From a checkpoint of a small transformer trained on Wikipedia.
Architecture: LayerNorm before each block, biases, tied embeddings.
Each number is 128 + 32 x the weight over the matrix's rms, rounded and kept within 0 to 255. Layers, rows and columns count from 0. Numbers have three digits each.

# layer 2 attention output (transposed), 192x192, rms 0.128, rows 82-127, columns 0-63
091136154168154140114126145054075079129127113102122157171097142176136107168137149117112113154129076146143130143082109098113115083134144183156096215166132110090177133177099060140141115120122143
179110101073017172139196161132144132079153106088126095152122127190089138094185168165095114119138120030126115106149128135129108168130172104132222112152139066096134061093112156112153109163152153
221096186200125161051110140158151167105133161154113178105142115118153111090154118120119211132069159110222135109167069148169101177159109162121074071089147103138187122072198150113158096094054122
115115130115161135061136121226154189126154093141070136121189152105086079116081125158141077150197138141088159106142223132093147154127098142094106122136186063133103118095146119190050082137060069
108166157112077233101115091168145143118114119169150211095172141149141135159132110035163171080079114132120131144211140106078137127129121129154181169122126086117181070152107168162072103159164105
099132126136114092126126172155162162101156159143162133122122168065115114129070164151063048130195172144138102178193139081072080110087167166097217083180134162071144148067126141179135102152143063
129062122124111108108190152177141198084133197131142126121136096111102165164113125151209182085097125092151098134073077125118097089125121214133099099125081051140116151157045144076117152145149130
062164162127073144145147090130074167179014080114161151110137181096137122082102120166182123131047142192107142164167184098120128181118101112116194109160155190061147184163187143148028165044137172
117118124092140073113099156119142153153145132073082120123168078184124112182075101134140122184124116122089089101123125117113096176106124137099226099073149154176103103117076047132129120126059096
079191107107119137127129096059149110167168180078151119132105182087183114119130128132143099169119141088087143086172110100146111159132112127114134086077158137086112139110134119203089108108066137
181116104119173056112164126102146073106112111125164164089182107100198102123115049182123152133050117034157112138107146169176141110150093108152109121173151163093160145170162081124117210138131082
107179150111146146097105163147120177171056120160177144119135188091102138129111091108159150172126159175160107118091120091130104129119217117077138132121151137159151134157109122205150087144124135
124119165122142149079112083152124114106150183103089158154050093135051112130052159126132176121110066043120092084105137114131110171111160176150013093153181130119134190130125157097100166103135168
123065102107103156072128129136134121135114140101132087073106121151160136149147146179144113134159131143126084158110104133131154077153109120145181132094115130117161142115143089135124119116112149
149107145137071088133146104163098131118107108148191143092120163114150110150118129154152076132134131129129133154156151147124133111143124125141166129127112134115154157116155105137129126073119120
130103137111111121173136156145119153140105155107124097107143091089081130131113119169138140136121140083119093132131141124135103124115114117108136134139155111131100133152137097132098122130112152
106117143113161164120084138081152132120123180124128121175155126110142127146136138121119133134137137163153117120116143126123124142076124149130108117099143105110114144129111132133151130110103131
155092122120170112104123127094127115154145156100102121117161117140135121115111124130127158118141108129135106115119113130109103166116099138134132081100127112138126143127142134150142095107126128
113135131134147148106106140077121109136115143116164133126075111104155136120122079130082117140112109136164124123110106146151131139110107147137109143133127174128143130148091071096113126131134132
119141112128153119117133170160134119168113147131090131168112129101142160134138164107158104120115128156146133090093158131142109129117191125133110156096123146118120144150148151138160145113146125
174103116137087119116139131135119128105101123165154106128134127138132095097141140149118102134112132103132091146182118110132151140093106137094183106163138156117113084129166139090135102130136126
147105118135148153113116122082124139105103115110129161121138155125155165137123117146095140121135127151085126091111128149149123099110132132138110084146163138127133118130130132131138162138156105
106142106134111129137105125162123126101119125136120141119104139116108127152144127097136111128162091170103172136076088121102108091144168090132147136171104151112132154149137135163129118073114170
148142129137100104143181132184106098107127131114157139112123128144163089112160104111131158104151094105155143187121152149142133110135093128071131120142125143078170142149149124138073116133088122
129139126144103160091089083116119133127101114119142143102126138133163136107131155139152137112136145106137129090138121157092154122145132111136124152099155132102147158135154131125113119148127137
165156145086130148117107137109121103109147103121158123157124132165130101151129098122142122158144125131147121099155122128137117131121134151144119137088133114145143120149106154140159142156140084
150133146107145142118130114138130148129131143121117146155099148133162124115121157162108150098121144095168149086157135146149133117123125164135128078124176111088120145109147121140148115129131119
138142136123115139076130123117123107098108088120099117120100135137127118115153116151171103146077085118105118113116135132144129111133113138125112138137089129089127109154146133122103131078092108
117114145153113143170174125093145118126134124143175159105146105146119123111105125129139127126082140136150145151144098111137130127115110123116147133146116173155148128146120119087120117114121142
142172145133111113180158112133098107145109118097136163117125130138107128140131145134153078124159137094084141129161131119128152089156140108140145159106136138139146139137123170138139131090129160
138133120129132168099126113050127147108134130095111107158152113118143138190077136143134129108113104108128063150127144105139094135131131143132106126116117150122144102129111136142140099140108114
099149127134140120119152138128132122141148157119136116160117094158122134176116156108129133131153105133109118191095106127127167130144111107144105134114091109148096167152128113125148143149141152
156075128144138185121115107146137126129123144149151109098135152134144116107096092122147138117097119134117099094147124125158145144159110136116124142141166108160137127150163091143135113123145088
104140145130128141124135124150132138120131153138108103132112136133164111158124125123115139161144148108139122142108158121152123132094125176107114122123133159111129149109131123106126148121120156
109126123116109140164161154115111149109123128142149142109134137129130108110165118121133141127126136116115146127160124118121120131109140117131127150134118100126073112132158111126103114084136112
144166149131113104151151102091155119142098158108104137144131123133160126123136115141119101130131127129102136174136112128121110123165092135116112111101117134103127129105134142119155157130167159
132097139114166137118086119134127106123162108148115124150116111129102086116114091112135160160107112096167125110148151100116121129085135115133111086131137132155151135177094117145109125120098152
173111133131153131065126140109146146124176132123143153164113119111110125120157115084112156134124145133126142131169108098138137153122146133122121170140122158149093122112121124109127183128163130
113116124097151104096128089132138127128100113155069136097165133127111160119160126163136147100133119092146065173124140121124121130114164089115143148107125119119130151107138152125118114116137151
130160131138156121115134133127103095110145127089097131157137101098138134127126108113116154121063117112132146091129152140171104130122096173151121125143126151128126138097136097125094122106110171
137126160139170159130129171155149185122157127181124130145145134146125162105100106104115154124104148165171120123134136108135132122156145111146118132117166098123078087160135144118141095155151125
095159164133151128140127121121142135141148115104143111078164137105110120141130153109116150100134141089139129129096108096124116155142126096118104160131110129118092128139147110129133147168111150
140119137121136152165105143122128122092125145092131132156098135123113134137115132155108163114117087124085141093135161178147091144103134158125099119129162128159118112136109119085126137130155158
126117122117112099123096120101148104118099152102125153124146137130129134117121136129148111129116117158083092097127118106097105121108156084136173159103148118152130118118153112107124099139133122
127167126132121101131140117118122078120151135106131085154097164146094120152132144106135134109162120136133131094110121138130146110115140124146066111097179122144095121118087103135169118148131105
093122125146157142145146127160102127083160152105126129135125093141098118106143123135139109134142123106132131125126107099119111152168138122125122140131117134109121133117134130150120129158152145
# layer 2 attention value, 192x192, rms 0.135, rows 83-127, columns 0-63
136143177108153104146059159096125133139105153115079148213164195110138111047105095133160125068083107183101151090123078135082116126075090084202112162127152116079102176041150057234101137170049117
060127122061080172109156097093121139190100083146203117124124134159093158157128161096097115162194145193102084076118091066098106136087198208111136128113108146155117155145130124108123149129144160
198096142139095052157141087061105119130096099118184093189155177108160210090095126039148120117126104127102096187088140138212087168119100105161141158154045171150080139187065139123097141169100168
149118144172140111144153166088099103109092136069148137237069075122126145127144180140100097068166116098105130121070169116138141131090170186100149115081139115066117144193118109161145104120131119
123148173103171187151091159112158110171188154098133099126172149196167110092150164140197099106128080160144107086107130109124133148134120134137076151112098147238093111102105098138080158122093149
127092162170126112097122114110166079121052148086065100135100204067186111156180104106090133182160107117060105144139094129136131141144121065100087169116144179136173179106135168138127138080066111
192075104105102101127039099125108096140121137122129126188113114192102124207164181133169146139089156025160138195155088151116181158185153122121157135085102163162053120148105135144172123079090111
082082153121120160133116096111094150092149064096144091107101181115137113127106101095063135108091124129139094149110130090163151156162150146105106130156115110179149123173130180187143131172123115
168116079125094161170144142172083117102149133179046083081130124198092106129120097098081170066085083102141108122061133115143190106153175142099114129123118131081104110102112104072166172148162140
138177093107122156158095076183149255104133166082149122094079174180121146111184131076166062154095127166173122203149090117038106124080182164100131130129131081172119165076172164121050086118121168
092119124124162152150154143097138055114173132111146153089149055139143097141117136119126106094144124036168114139149086160108149142121065144128161124117083148100118190115112092083102135145138099
131151118085107075205101168198102130108093111090123081099163215123157122138157109156125158139140096142129149149131080104115150103161080120096150109129101103152141116155117114153100080141095142
118197190145125161126131092183146103140096098106176130148145149197115108135089086107058113092115133104088139101103102100142114179091143126095122143210096118132130113166091092130081126119150076
151167123114144117143156132112129113121123132130096122145132148115110142096156114144111130105171125121143127119118135123124155126125137103121109113149136088102132131126132132116124144138126130
133120132136112131100140075117105101126171124115137149126106138158129146144114113113104083139110133114121123142147136121131142173150102141129138105134115110151120137142130137139119117142118115
129114117137139099130158135154143131130125105141135110092113122142110152163089071134118130142087145103120110127162100123161115118152123134113139111126104149130114098122128114091133156119171131
130143116152081140103121135147129111114157160137140136093090144144119145156144128111121076124164178109147138094161127116118104089140161140119132160144135113118123121108169120099150134107133090
129077116104091103143131154168123113096091103130109102132133132153113136136124154107143132102121157117151145167133100092141114110131145119155125094111140079130114144137135127156152133143138130
138132132150160072117126112102097079108171130146142131136105084098119101156102120131146088143140115122110113157101129128092152161123149143092101142145154132125149117135128134128122097110096133
146157137122162127126113130079121164161115143115098119148082118119121131158106140142145096106125143152108114133143133126177153129125110131171094141132135114107164129154098161125098145132117131
113116186109106122141160107162160131137122161113127120120118108124129123140162127118123119118127101115155134111121134127130137118136139157115130153117131137081103141097132124144159135097153125
146108132100080089153164130135126117134166122152142129130111144112124145106137113153138137103111135107109135127113153119111141128133122095134162150119148123119106110075144113112143113121149074
135124104123082143114114153079099182131143139100104127138166155071129144132134134189130106128110158140106134123090127144108153133143109098159142080129173089127118119126157148131129143098149135
157103117139148111172125142126100124129119127117161139171140125135137141089157158145075111077143130123154146142097149118102123123131093104145135143141107094091121124084114114118153124117151128
112136110135160144115106073132143110122160107138105106154129082138142139117154121146100148127168131129113116191163150156147113156154148152109139159131131128111146152133148143112146141133109142
199078137158118101147137149153151096103161150150146108083101132130136152143151135120115076103127154079144151105131121121136122111126115095137106142098104092101068136062128151152146083089170133
122137097177165133127096140138093124147117131102122128140152116120117085142095150117062176122119115164095148112118141132134126113135102120155108144123104160128147141160121152141111129138127155
133113075133110132099159115137114110164113125127110095132116103160171149144110125120142169141111161058118115174177128119105096113114119136138126104149109111141115134139090109152092146108107106
138120122132198113115100162116116133120128097116088145168129131107134092160107125142099162126073118135149108146112144120119145120101110135126117104120102136113136153128103099138102103134129141
087139086175170116116111129135102097124117117125143124094144127146116118117122130097163093117115101167131171111164162100134097109158121150117123091121116133157149133159143094120125122135115154
134119147146181160139075137133153085129135109143140180143135160110135099155116102137132151151118134159128111110147122127133121114118134129119096073111151183150167112131158140123120153138141136
173143129116122132132154125122129103128131143130123141162143144137150129157151156150106131122120123137127148138132110142136112125150159128122183164128153058101127153083141125074143106126147151
120141136161126135130170117124099121120140142109145101126105165132098152112156118102156108119136133106116089104145104126099114100137135142132131111111169125148141145127145143107154126180170115
115098129117138111121159134149138111132095098113133097121090118126122105114106096123126080114137120133134107146089166124131145145140087104103142130124081142147151117125136147122107156119137146
122124122110147157109100121146097123156145116113161142138147154124137127117125138116124151120151146175118162150129154147142139117125102143131107156186119108132129136080154146126127133144143116
141070132113058136144115160144111153140136094136072113095162119126075146159112123146128135124082162104131120116159090106159105134118128103125128100081147113177113087133068095147092146075120159
081127127107164126139106119155092123084120127107116109155151129128124115144088139124178134104108112107099144133103127113159081136129146130101104121123119095087153109176104134152124130121094137
130084122155133106141107190100142144135116141136126141079098067136109144104116167102159120160130101137118140106148107138137113115102130093181100117116139165143124132138083115154118140106108091
115116149125121132114123137112129172144142115143119128101130139162135104134101108132108179161127108118148128124138099138137121119121152155107133086128134149139076148136090126135124144142113161
131086131099117123124168119093114097119146129131145138136096097042077102127128130150125113139137154123155132133138128110100156176098153118152138113130097141163129144130118125149126120138135149
126155123135154134107096136121114162105123107131097139122160157118129126082123138150137104128070121147133124096135122151071127112116152123146128078122126108111112136128098126133130145164147107
130123142139142112091126099149136117121123100116101131145180116117143104147132112106147148150101137168124163129150072133106143121128102140114109142148154126108126153113124127153118141133092148
089187088112179129140148122147131154107123164119132123135115142131149103131145157137095117150104126155156128114100159129157142120113113105133141149151135134130145152108106127149148171153148167
146089101134067123135137126151115103132134140145106143093130121145135129124102091176113165106100153131117141142155121130076106157119132117107138098102113110115123155076164166165185090145153117
141114137152089127108118130143113122165119127138137128113146154124151115130126143114132139110099148104104109119148104168139100131149139126107124122107156085148134113148133125150130094115119115
# layer 2 attention query, 192x192, rms 0.145, rows 96-157, columns 0-63
123169085126136130151144111106094109095100131132150110123148152121145102117061130193113133123110121082126118120107150145093127116126126062105120120142125181147120133141120065120143083090116143
170079076141129143126188116125091094153095137192170131116097115074155147137078126100144127165137119151141093146123113100140107160137064090120108040086169154114140173186095149119101161104178142
142141134086125122140145082146162146142099127172146116146139108157164148087105145153100161100122134073205153121142135136094116140132099139092143139121158130114040170160111165123164097117136178
137146104159140148090082063118158163083149150148150106134129130141161092064132111058156110119092134093165140158133079191147139105091116188107099151120182097113156130087128103111166144169124149
161088139119071097167175129141126085156143112100132116085108117114096104142149117152106110129113156103128152109153120113132141085123138107172163142105106123145137141084129124140142152131143157
123151149150154092155140123192136139126179102176128177107164117095135153146133130112155129170124098148104116096107110086116121119133160146098103119130127132181138108105096101130116146103139110
137165112173131128093131161142087125191054123084126094082234140104141092143110134102148168132138115167089090170114165124145133123138129138124084153116127163123149134066088157124053170114119145
095138160110134139102079095094106127135085110121129064123167160155139101165130123140116173094107080087098107117111136172154106200110094162142138102127115109150090106154147095145114154098132144
075151107080154118145123109136142124125144125138156099148068093118169143124112102138113079085183122107147090119118125155091131116122170154103092198154153143078126150108120115111153082177137186
133122156120121120120156132108158065141137092134103110167166146131106138156108167115104088115100132077155110140117109142084108118135154076100123169091086144132115140114117154146209126117121122
155075146146090120158123144116141126114160079173116163129151116161138118133118170096109127135118110084178164125102152195135074129157075131161130132106165082173145115141170134102161135191170117
120116127117173147120119112160168163144141114181153138163109157128093105158089100084126149129121150158118164137130142195163137112182140149137073064152170131137142138113138127093163141096103106
110127137176147167127135137106141130119124164080108126144159141124097157135120095120089092126147124110103114098131082080127103127140079140120117137102136102104102096117089102119138119126120155
139153122087110128160129108130146082091147178153152056151098122158070104088134124120114150131114086112134121153115156131114090135135158123176146083107111114097190108141074143177112142135103147
130104124128154118118093134075116082127125081140120145114106175111159126151120143128089143120168132094130189036115101135129119048097094125132175101154089124120174135099149162130158119079099118
118156108108161124133104099099133104113169136103139135148162130123149100100095098145128054188130076141101167136129170127153097114104116104096087111132133140161106132130089134164147160111106154
122150099163164148124114131105186137178104088125092167115122154106087079113123115129087068101139096191085120118147126115123162097082134144136116125150148120107104100097112140119129106152093155
120166103149153125100079092171071133078094142137103124163105128141126071130088154172119147117129133109126131118120172151144104086101191148088109113098124124137131122159171137159126145080152096
173116121091124100152148103117137140137131117163131102116136119132120171151116088129108137114084120118136138112141105136096108160150136099137146189143114076175129134070138124116153067081155119
123163167103157171128131135105140156174124140139095077144146115104163151157150169125154151143144094148102102109144132132119101110121127157137097060108141108107115093148159143083111121129099110
091115160120113117135109115118138112136169090162133109142121167136136128125135139140145126141149126211141140073155176163142140148147122128190150135083114116132122187119108092090138123143131110
109153117116176097103149060108123128122143167138146119120103104182135123146115132190133125123099152108172129118158106149146083112157196139120154084103136143166131133132146112151156144119126151
114113123136129106176149177087141080109076140089132096139069146084088171136141138117176113093135169097120111127065101103126148155109116138155076127167162096128143124128116151089142107093142154
199150172149138129153185090175141149110116137159139126116162108116119108127159119089105113099141116081110112160108153122150131101134188128181135147146128144132096112117121121096143116077184159
107177094095174130091112061137174123134115165185104094126156116114110120137133096183120115088128092145067121159163119157116138153183118129102145113163091157131146165072116152124158086159055109
103128122143132140102163095150122095070157104153082135128138161129141133085119154080120109075154126097166117116122137108146117124073126126132119110137138174057146149130125154078118108141136124
134145118129123142111133093166107145119116167108143128104100102178109076090129158130077128119157119160155099147100127202128155075115116114125095127164138128092152120157169115158152084156128109
126131164122120141055088106148100137149108096086105044112104102098132113085119103152087133131119184105096100094165129153128156118138094105131138071131145126099107096108117094116077112166057146
178091149193105125131117153142092119154153143133122132084127132116118138097170185136104065132117115126109078120121104098092137149063179106096100147122081127133125139133099162140135111122160123
095152125086119134093084167157130173130154123157145100142155092152128117148126116102131153107127123129164144090146136182116129138132113103133107116165202097110166121134097132120157087126129152
169142091142130147138093124133115137176145152150115084123138160116115112159119165162181120162106130125135151146155136166148082124096128091151075153094130105118146161131106132151176119156128211
170087173142097138171159138149146157140136148134135135110138125130133134119114125129151088052117141105162139129123117120083060062133142188131171152179145108152130129148142116125136136136150165
117141130121169159125162085157126136136155114133114142099192198104115139152117155150084235174102150137185099118096113167182070112145205150144111119050129101132067163189118108079152115111095107
124148177146108059132122121135171129109183177144085159123101115169085118188157126156117118174150144072147077195120092152129137097134105110125123108103085094126133092111108135119019117157077114
149110139121129120094092145134079092122109117158143142124102131165122121181100148109124175163172159135150117136143174138187121124126146115138107074158121103190132132104141109182146141104070151
117203135049097081113179166138138140114053188105099129140177131200080164128092115101120083126152131100111149153112093129090144163082132187144172197149190152174135134066146141092105110179049188
141124086135124131125111096125157126151130120149156087137148121167160118182108134114129132159181134087142121121055074158085169120163161125112184157128108118095129103086112117074110113133090117
115181169127107174079141167187091084155112112099131151110147110103146139139169139188096161164132204135107139111121143185157136136144095146152076170132091143151163155142096103157137116126103134
161126164052153070134122086127092096119089151036108136154114130084171138174142138086092125115098093133192127206069164129097144117138205119138158116081128163139161093142153063142117180106106116
154152129163103154147176138130119167079127071079095100112102086135179105141114145124145105095102191095172145108170162139126182096069084144185103092109156090075093109087089109137141082124136143
168127155088176124133152100122160090135128123143142149099143163188105138111132145163089149133181121114136153184177152134098185110136094145122140118138176087092153115192141127131076109099088173
167156174096136074187194130133150102127097166096109172156113118123076146119145108070067142110079121108152091135089187129112114195089188113134181128139137112083101116159162153097092102141186120
133069115130087120142113146089179138083108144149141158132124169189080085118152089136118163177104160123184164202132181139138170155112111127113176089225132149146153118158139137116086186201115194
100125092056142134112101104119115105164117111113131119195072098116155135093102149185170090046159147182141102061111125159129187110170173135172120157090094159137147118056125090138152059126107124
094138116096103164148180124121088096120115091165127052136142116140121148081149145129184109071114171179127131114183147127133144148131125109144112110130126140136131088118136118080201142108127114
142135161119150130110178129120088095149157168131161181125102151128120141101126137137150105100141124114193083125122165165120125114123142126120167104092164060100163111087144178175159172162104059
124145152120159139161097081121136146116106137182142186106108129105125152148080170111060108131169119156119119166110126168142154097198171121118070179173120118128159137121127103165125122157140160
115119114138155116129177127126110132153139146143115136167119103093102137147090125047205137154131154095111075189121100098168143151155100106143187162186138152153116158094113115127162107106113096
131124124160145072162146117161167143109120074162074155150122156135128108102163186131075060124171178122169137123126175100119198129184063111077125094113076103200103093083107116149059130143099161
108150179048119108174172150077120177097162114072195108091134117117136124123187103075149058120095081111120111154173075122130092175142171140152149153094143112095087143137114128120163133114120142
129121090168196118105088147117117157134151078147104034124166105198139106148093165144162100138160103113126117098091164127120208126155139131140168185193134070119149125100097157090096050140163155
154126105116111094084112135159102095150068138227094138128078150096121146129099085137173125138075189123147149169047126150121161120117157075090093053133132173101042135096163133178135147143135153
150171105085069140085140127186119101119078123104121126117112126128091122136065105111173210140123162095145109216145096173128085144174161131138109154060134159183100122142119098137135116134098166
178110140191152153103075130126188101137100115134154181141129119092166140130131145142121160105084127132128171100128134141141041093116145156112084102155159155184107146131132145182162197117157126
130144146090170115075133131155125097100124075132106150171147186157147091109155108043157126141132039087154108146051172149174177141127143084116166123133078137120144155188111202106176169088113138
129145148161107115095148127156132124147131127048158125090106181096100115170151120163113124155127121021124080136127075127155053141110111080123101102074179153109138106108139099173124198120093138
107134126121164129071085088122145083134180147151179181142053156073162095122126074122079201136128129149159106095118144167110135116115118148129101157167199133141122195185102132134071111142148093
164140102136080174139158123120118153147155135059157119103155071118160153119211128140164176129133144114139134114131128151147048144075159078083126101101126184091162098104170171098109134157124076
162148118173158130154109177063110103087059109105096111189142100131095014104127148151131085166083141115102153124131143154220154058062127129162150093121126124157083126069130120099149177113107160
053143101025123179135156148128055138205177121105150101139083140147163128138141141121085094097158146179099170150158111126126166108153139139099129190117137116090122116178129146149117151083118154
161149152172080143128159173090209138125145145132166108126118139176147167099138121077134128100173170134112159125123182083129116168164152099091098074183146120175115100109119122195126107146153107
179154110107115156088111112088153141209158133124112111135109123121141134151126120141130209159147166117136091134126130098167175163084132111212153111134092116184152121110159159139153116085086101
# layer 2 attention key, 192x192, rms 0.145, rows 96-156, columns 0-63
117053194096160155114133095133105181114121138110147082150148142136126187201117100149101077086144093101101129179092107094100079092180134125176116175160167164140176171168088099118129092110114129
113110201118077122163087162156139083181164109057081153114096136077051101155123127151100115109109089110066075118128127068118165124102170103103129181139070134110119097081144119168099163109102118
103114130130142143162142087145091147099124168139130144124170134157130116117145131153145105092141121168123162128099136193124124101151118107137116113146112112125190174113157103098130148125152132
100152105092182109165105158166104213104119155125136097153108117181197110109078206151170172136215117173122139132098143218063112120164126157149110056131155123162147171182148069114140074134188089
180085137127144185131145139132107124122178121190071126158148131125031204140111135146066133103103105075138149132100104079107025132147137088142164144141140094155130166144071143098109051093109090
166075122179044111179148148088091067193129103107165099117104117129097138129144131149074105152091123107103141132123083144119092138098137082193131128091111129093092156118083157154098132106116121
117113112123078062122058167119120093176142117077144201124066089119146117129131163097163085159149162170061106111092125111138162182077169151129082164076073141100112091159122179190095167168111098
096167132106177097144141098107163125078118132136144129138121110112169082113143143155155106120131158186137181170108165141168130087169119136157111112148120133103169113109083130119194096145111112
148174100130172175155138083161096182086113141087159121171153156182146102115117084176062155080181124100142202180111130203123119111137090132162175092170129167187155148165171130081178135118153089
140127131151174172128168149049116128130148113141077139074109115128054157143131065174117144123125116099120131099147139038092113134138151108188120140097141099135134127104098108084132097100110154
119204171155165134134119107108135150102152153146126117171142194113119154189080103184139163114098136121119168083081127130076075106088167169119145108142172078098146130168109121152162116126142143
109196102098122119094053068108140170085072143082160097119123159183209063139130105141117181107165138126149143149127168169137141132130119183160115090094105108089158183156142104196112137143177116
205098135162051143169195206143103078195165094143093153099097120066040119163137166060145100167060146124119098150107090057103137127165156085137190109132107144123147144058102148119099137109127138
147137124137110147132111137127172151140124142130150163172122120121172114166100102137155128107152128113145154137142099134187189151138082120131131150151153131161076173133157100108128082126140127
100149115100128147116149086164163138137133170127073097155129103146109102106149095125127066134104111136130121159153161143144124180131107157115122132112145152135115135112141126123135144170132131
133174111180145164074060124168146132146064131112162137145117053171162107126099172102133141127177130161126093151096152178099137166090090224158135104114088142111133149117155143140125124172049078
158092109137035089203137174123073115153164082048148079141123121136170112137147178093195091121125124141060123154137134094105136150134090120163153143113103161137126110119087157102097142168124121
102142088104214177077043125124145145164120138087176117097146123138179087128055116125156121154142161173112124140113148156149136107140106161084111059104149172083115113155131104151127139188144129
114069130106131213118178143069124097106144100158122102141130156086099142104123154131104168101129088071139145119087131141167075114113094127150147104123135110153157162169093108124148070132113181
139157101165092134112126119124129102153126132087169152113109183120150107104090145100125096122148128133138136119133137128139163115121144113105127176115145175144159091115139116150109113133127154
121125063152120121169168145131130108103102190126110138154130143135115151121092119097110118102152084076134180129089092131091082114138160121105114133167092090149107119144163119166133117113169158
119154134085215198097151099135167189086074111137192103142190133187122162129084130128115154139159125105140128158072138143125096075136104115104138144176149158129167173125159098072133094125073127
189082180131124082137155138106143142147167102166036115129143126135060074156186142141127113170096090157139147110188132041099126096099171079099147199115055154173150142155112091107097164105152133
119109128096114130165135138103128088135169121162146131158105191098084098157106152164138126108111112074153183081118094149113067108164125108126160084120152133155145156146120083136140125143174073
141128139050164141121104061110119159095123133128145105155149143147157161125097133140133155118157141124251155133115123151110124100154136127143160195119157121150116128139154123082136086061170167
121100089155109135146095151081107118132151120137129107122130098169132151146138146149164170154087156164077096090120124128113132101163147121153126146093139105151109106155141097151136123118122147
118193112158160118140116137137109152148118110142140104151163154125193147103168114057165108115190148120099164112147170187097173144188147201155114109152160170099127165132146120117127105140177131
123176055141135130097111107097156163139111094102180133160174121102193100094117113085172113138099169189108117096125168133181130138067116164080101172102117097110192066161159155122104255085107062
131056147213032106168169168126125032129142122094071166140042156075018173171183146138155108139097131131089143147123116100094104098142134070147132161089147088103139100187122097111132136160126095
146176126098173167103150081104152212090136141083102142167136138179195068072111087199134125088153152171142166121125145182129102135103110193127144122162145128114183125150143071118065189175126121
090103190114139156157190110102095152100091155156132181151140089081137174141113133101099121096110148104154100123125114093120121108151154092142185101149132128159139145113082081128108084093150088
044114124120167124104142103107103139080142068183133091100145144148065155113147180187107173142099130091130108143128125118155113146112114079156124098176160128181141137130092115119186091128144115
142160132065124063080135125066175132125158186128134164087072110195085061131109094154134133191152100070097074179193119173149060199128090079141137141202086088200118187104111156151134086151180157
163106148157169093133117126172143076158158064098118156108121135089111155148165190132148155123109117098100127183139084117111099070155198147140174200149143174148147073174156163120116127145115164
132104085101174177115145162108168126162119147078088201159106190134080099126117142132148150180049104136161152119136134165150143133112117138117100178102093157035078049091084140123122104107131043
124120185146139161154119092091114089157153147140157097112116122090159065120196191110104082116095111160193178154086128084110180194106149102094144080099162121182142118159133140093041141084135128
129161081181117082190132087149172084113129123126066068131103171135093173159095113105120093033150077091146092119114103081122159158135167158111141191190191107118143136147167144181131176100164150
182070092139112105090143101126114113092125156171124138127140190074060157097119171143140182110068103071156086127153165112063103128090134079040142131136153121135105127124096141134119055116115088
114134154183122113118073129088135068144155190171125084110116109181074183177088083139187189170181121127135148183145083130131088141132159086094092149109125102077134114138113131147095133125123101
097188084192150120101147077099081077167122127193159176186131118171203160147174120177092143157096182097114090137086164128087106188153189175138098163110062127177084181088161105143183147144164158
106113121112148117170182129088169082162098112139123074128129061086166206114123169141113103131187103151058110121175110134145114159105173187071142096127107081138168139167164089136062105178098098
070061105076125115162070112128162156105142053167150080171203156142143158123120135130138129169198122138102127122112109153150134128136078098170142126140102122128036131169089168163151176126122182
164114142078130138179192133131152073106106117139119098175156125146113184182050159173187042132108067108138130053176154076070054100146128195156138075123131161145104121101026157210091179116184194
137185139096046124098150145097115137064164130085174121120116148074140107063142086087072113124073139107164138060185136138085129152076138179074170173110134035111150167137138100138093180112138123
128185090147116113162108158161042143106108138083159129148137089184176089091157174109092126054101112143095092066104162139160140110113121110131176111159169069159116184148086159096146122117108079
138091107137102139134070109111109139149151109108108115122124164136122137158105181184134131113143133101142114160125103150091120127120167126097112128176154104085163121144111118121102147090170122
152123160149080100109072092134202135141140169125100160120123147103112124064102112125171117140126105158111102111157088136235166150105158131127113165061062132132073102095157179188080132127108097
127087163135104186153115120109206105092167167085147139130129152121104160142148131080085124092100067133121161104160172093085112146151154125202124135133097207140067092156146134152149122170136136
131124133091117129100056107123201162119115118163161111087097097145109146130065125179070050093112101094121131194090069156107146141131120128138142107099103108152126092121165138177087087103084161
153154131167146147129157130199144109141087103094153107146104090180125096096112133128181173112125169107093187124065117114161193109093135149125131123164142153112185158110182160101144094099138129
139179129105101097170107120140165135107185121142219194102136156130180119118086097109095073164079199085092096144189133097135098144136165130174082155090070121160064129069123135187090129110172163
090054148101098143092112141127075127134189134163173101174183147118127155181083113148047094112103138134129165114138132150150093108099099093122086141081076123174108067154135070111117116112141076
154113201170186155080154172091192127184186180132095109097133177080105107104094138092146153118119117110167094127119152071143138154150160135128077129209190166146128184156052115125090121104155116
146100154094097107155153106133081155112151156192085088156143095168118175146130105135128115142124133160203146166140163143100151123150094129189132141094144156045157159039159147117129116091136124
143103172105059050139087146099119086130117134144173098195120112156095133205087088090156120182135121089130108133186116100103197128135181082162074133150139140020097096103101207178123170104143116
125078132218128160119165160135154055137131108145124099103117127133119128224127130085147106144207159115102042166078129128106170131165139071108117116143191124112163091147112111089125150177108140
159039103134205110122089200185108065193138091133084143077117154091086168145131149121148134144135173135134155164181112093109109166162114151089063158129057146126087088108130110187096129177091098
136115059144121144101171130128101160145191154103157118158185068106075093069142165069083163131165093181089141159153112147104148109168114055074202102170190181149170122129080103085155172120116159
098112080129045175097078065169151091170153155135182176138121131099122153117147183179121071107082146141157150109174114067109108159119103089110152120116116163135105112159128183105122125128154172
161162104151164147154093206153204080114084124037106127106062062184145056128129131089207172144124096179091098149078155112124139150098161160094132133141117064143190104169162094118107133074130086
164159142051130187111181084134136163113104101178137087112126172163132174094114156122149196097105097117081071158115096098123133107113118121155150095115120052143107155125120075088143071129095097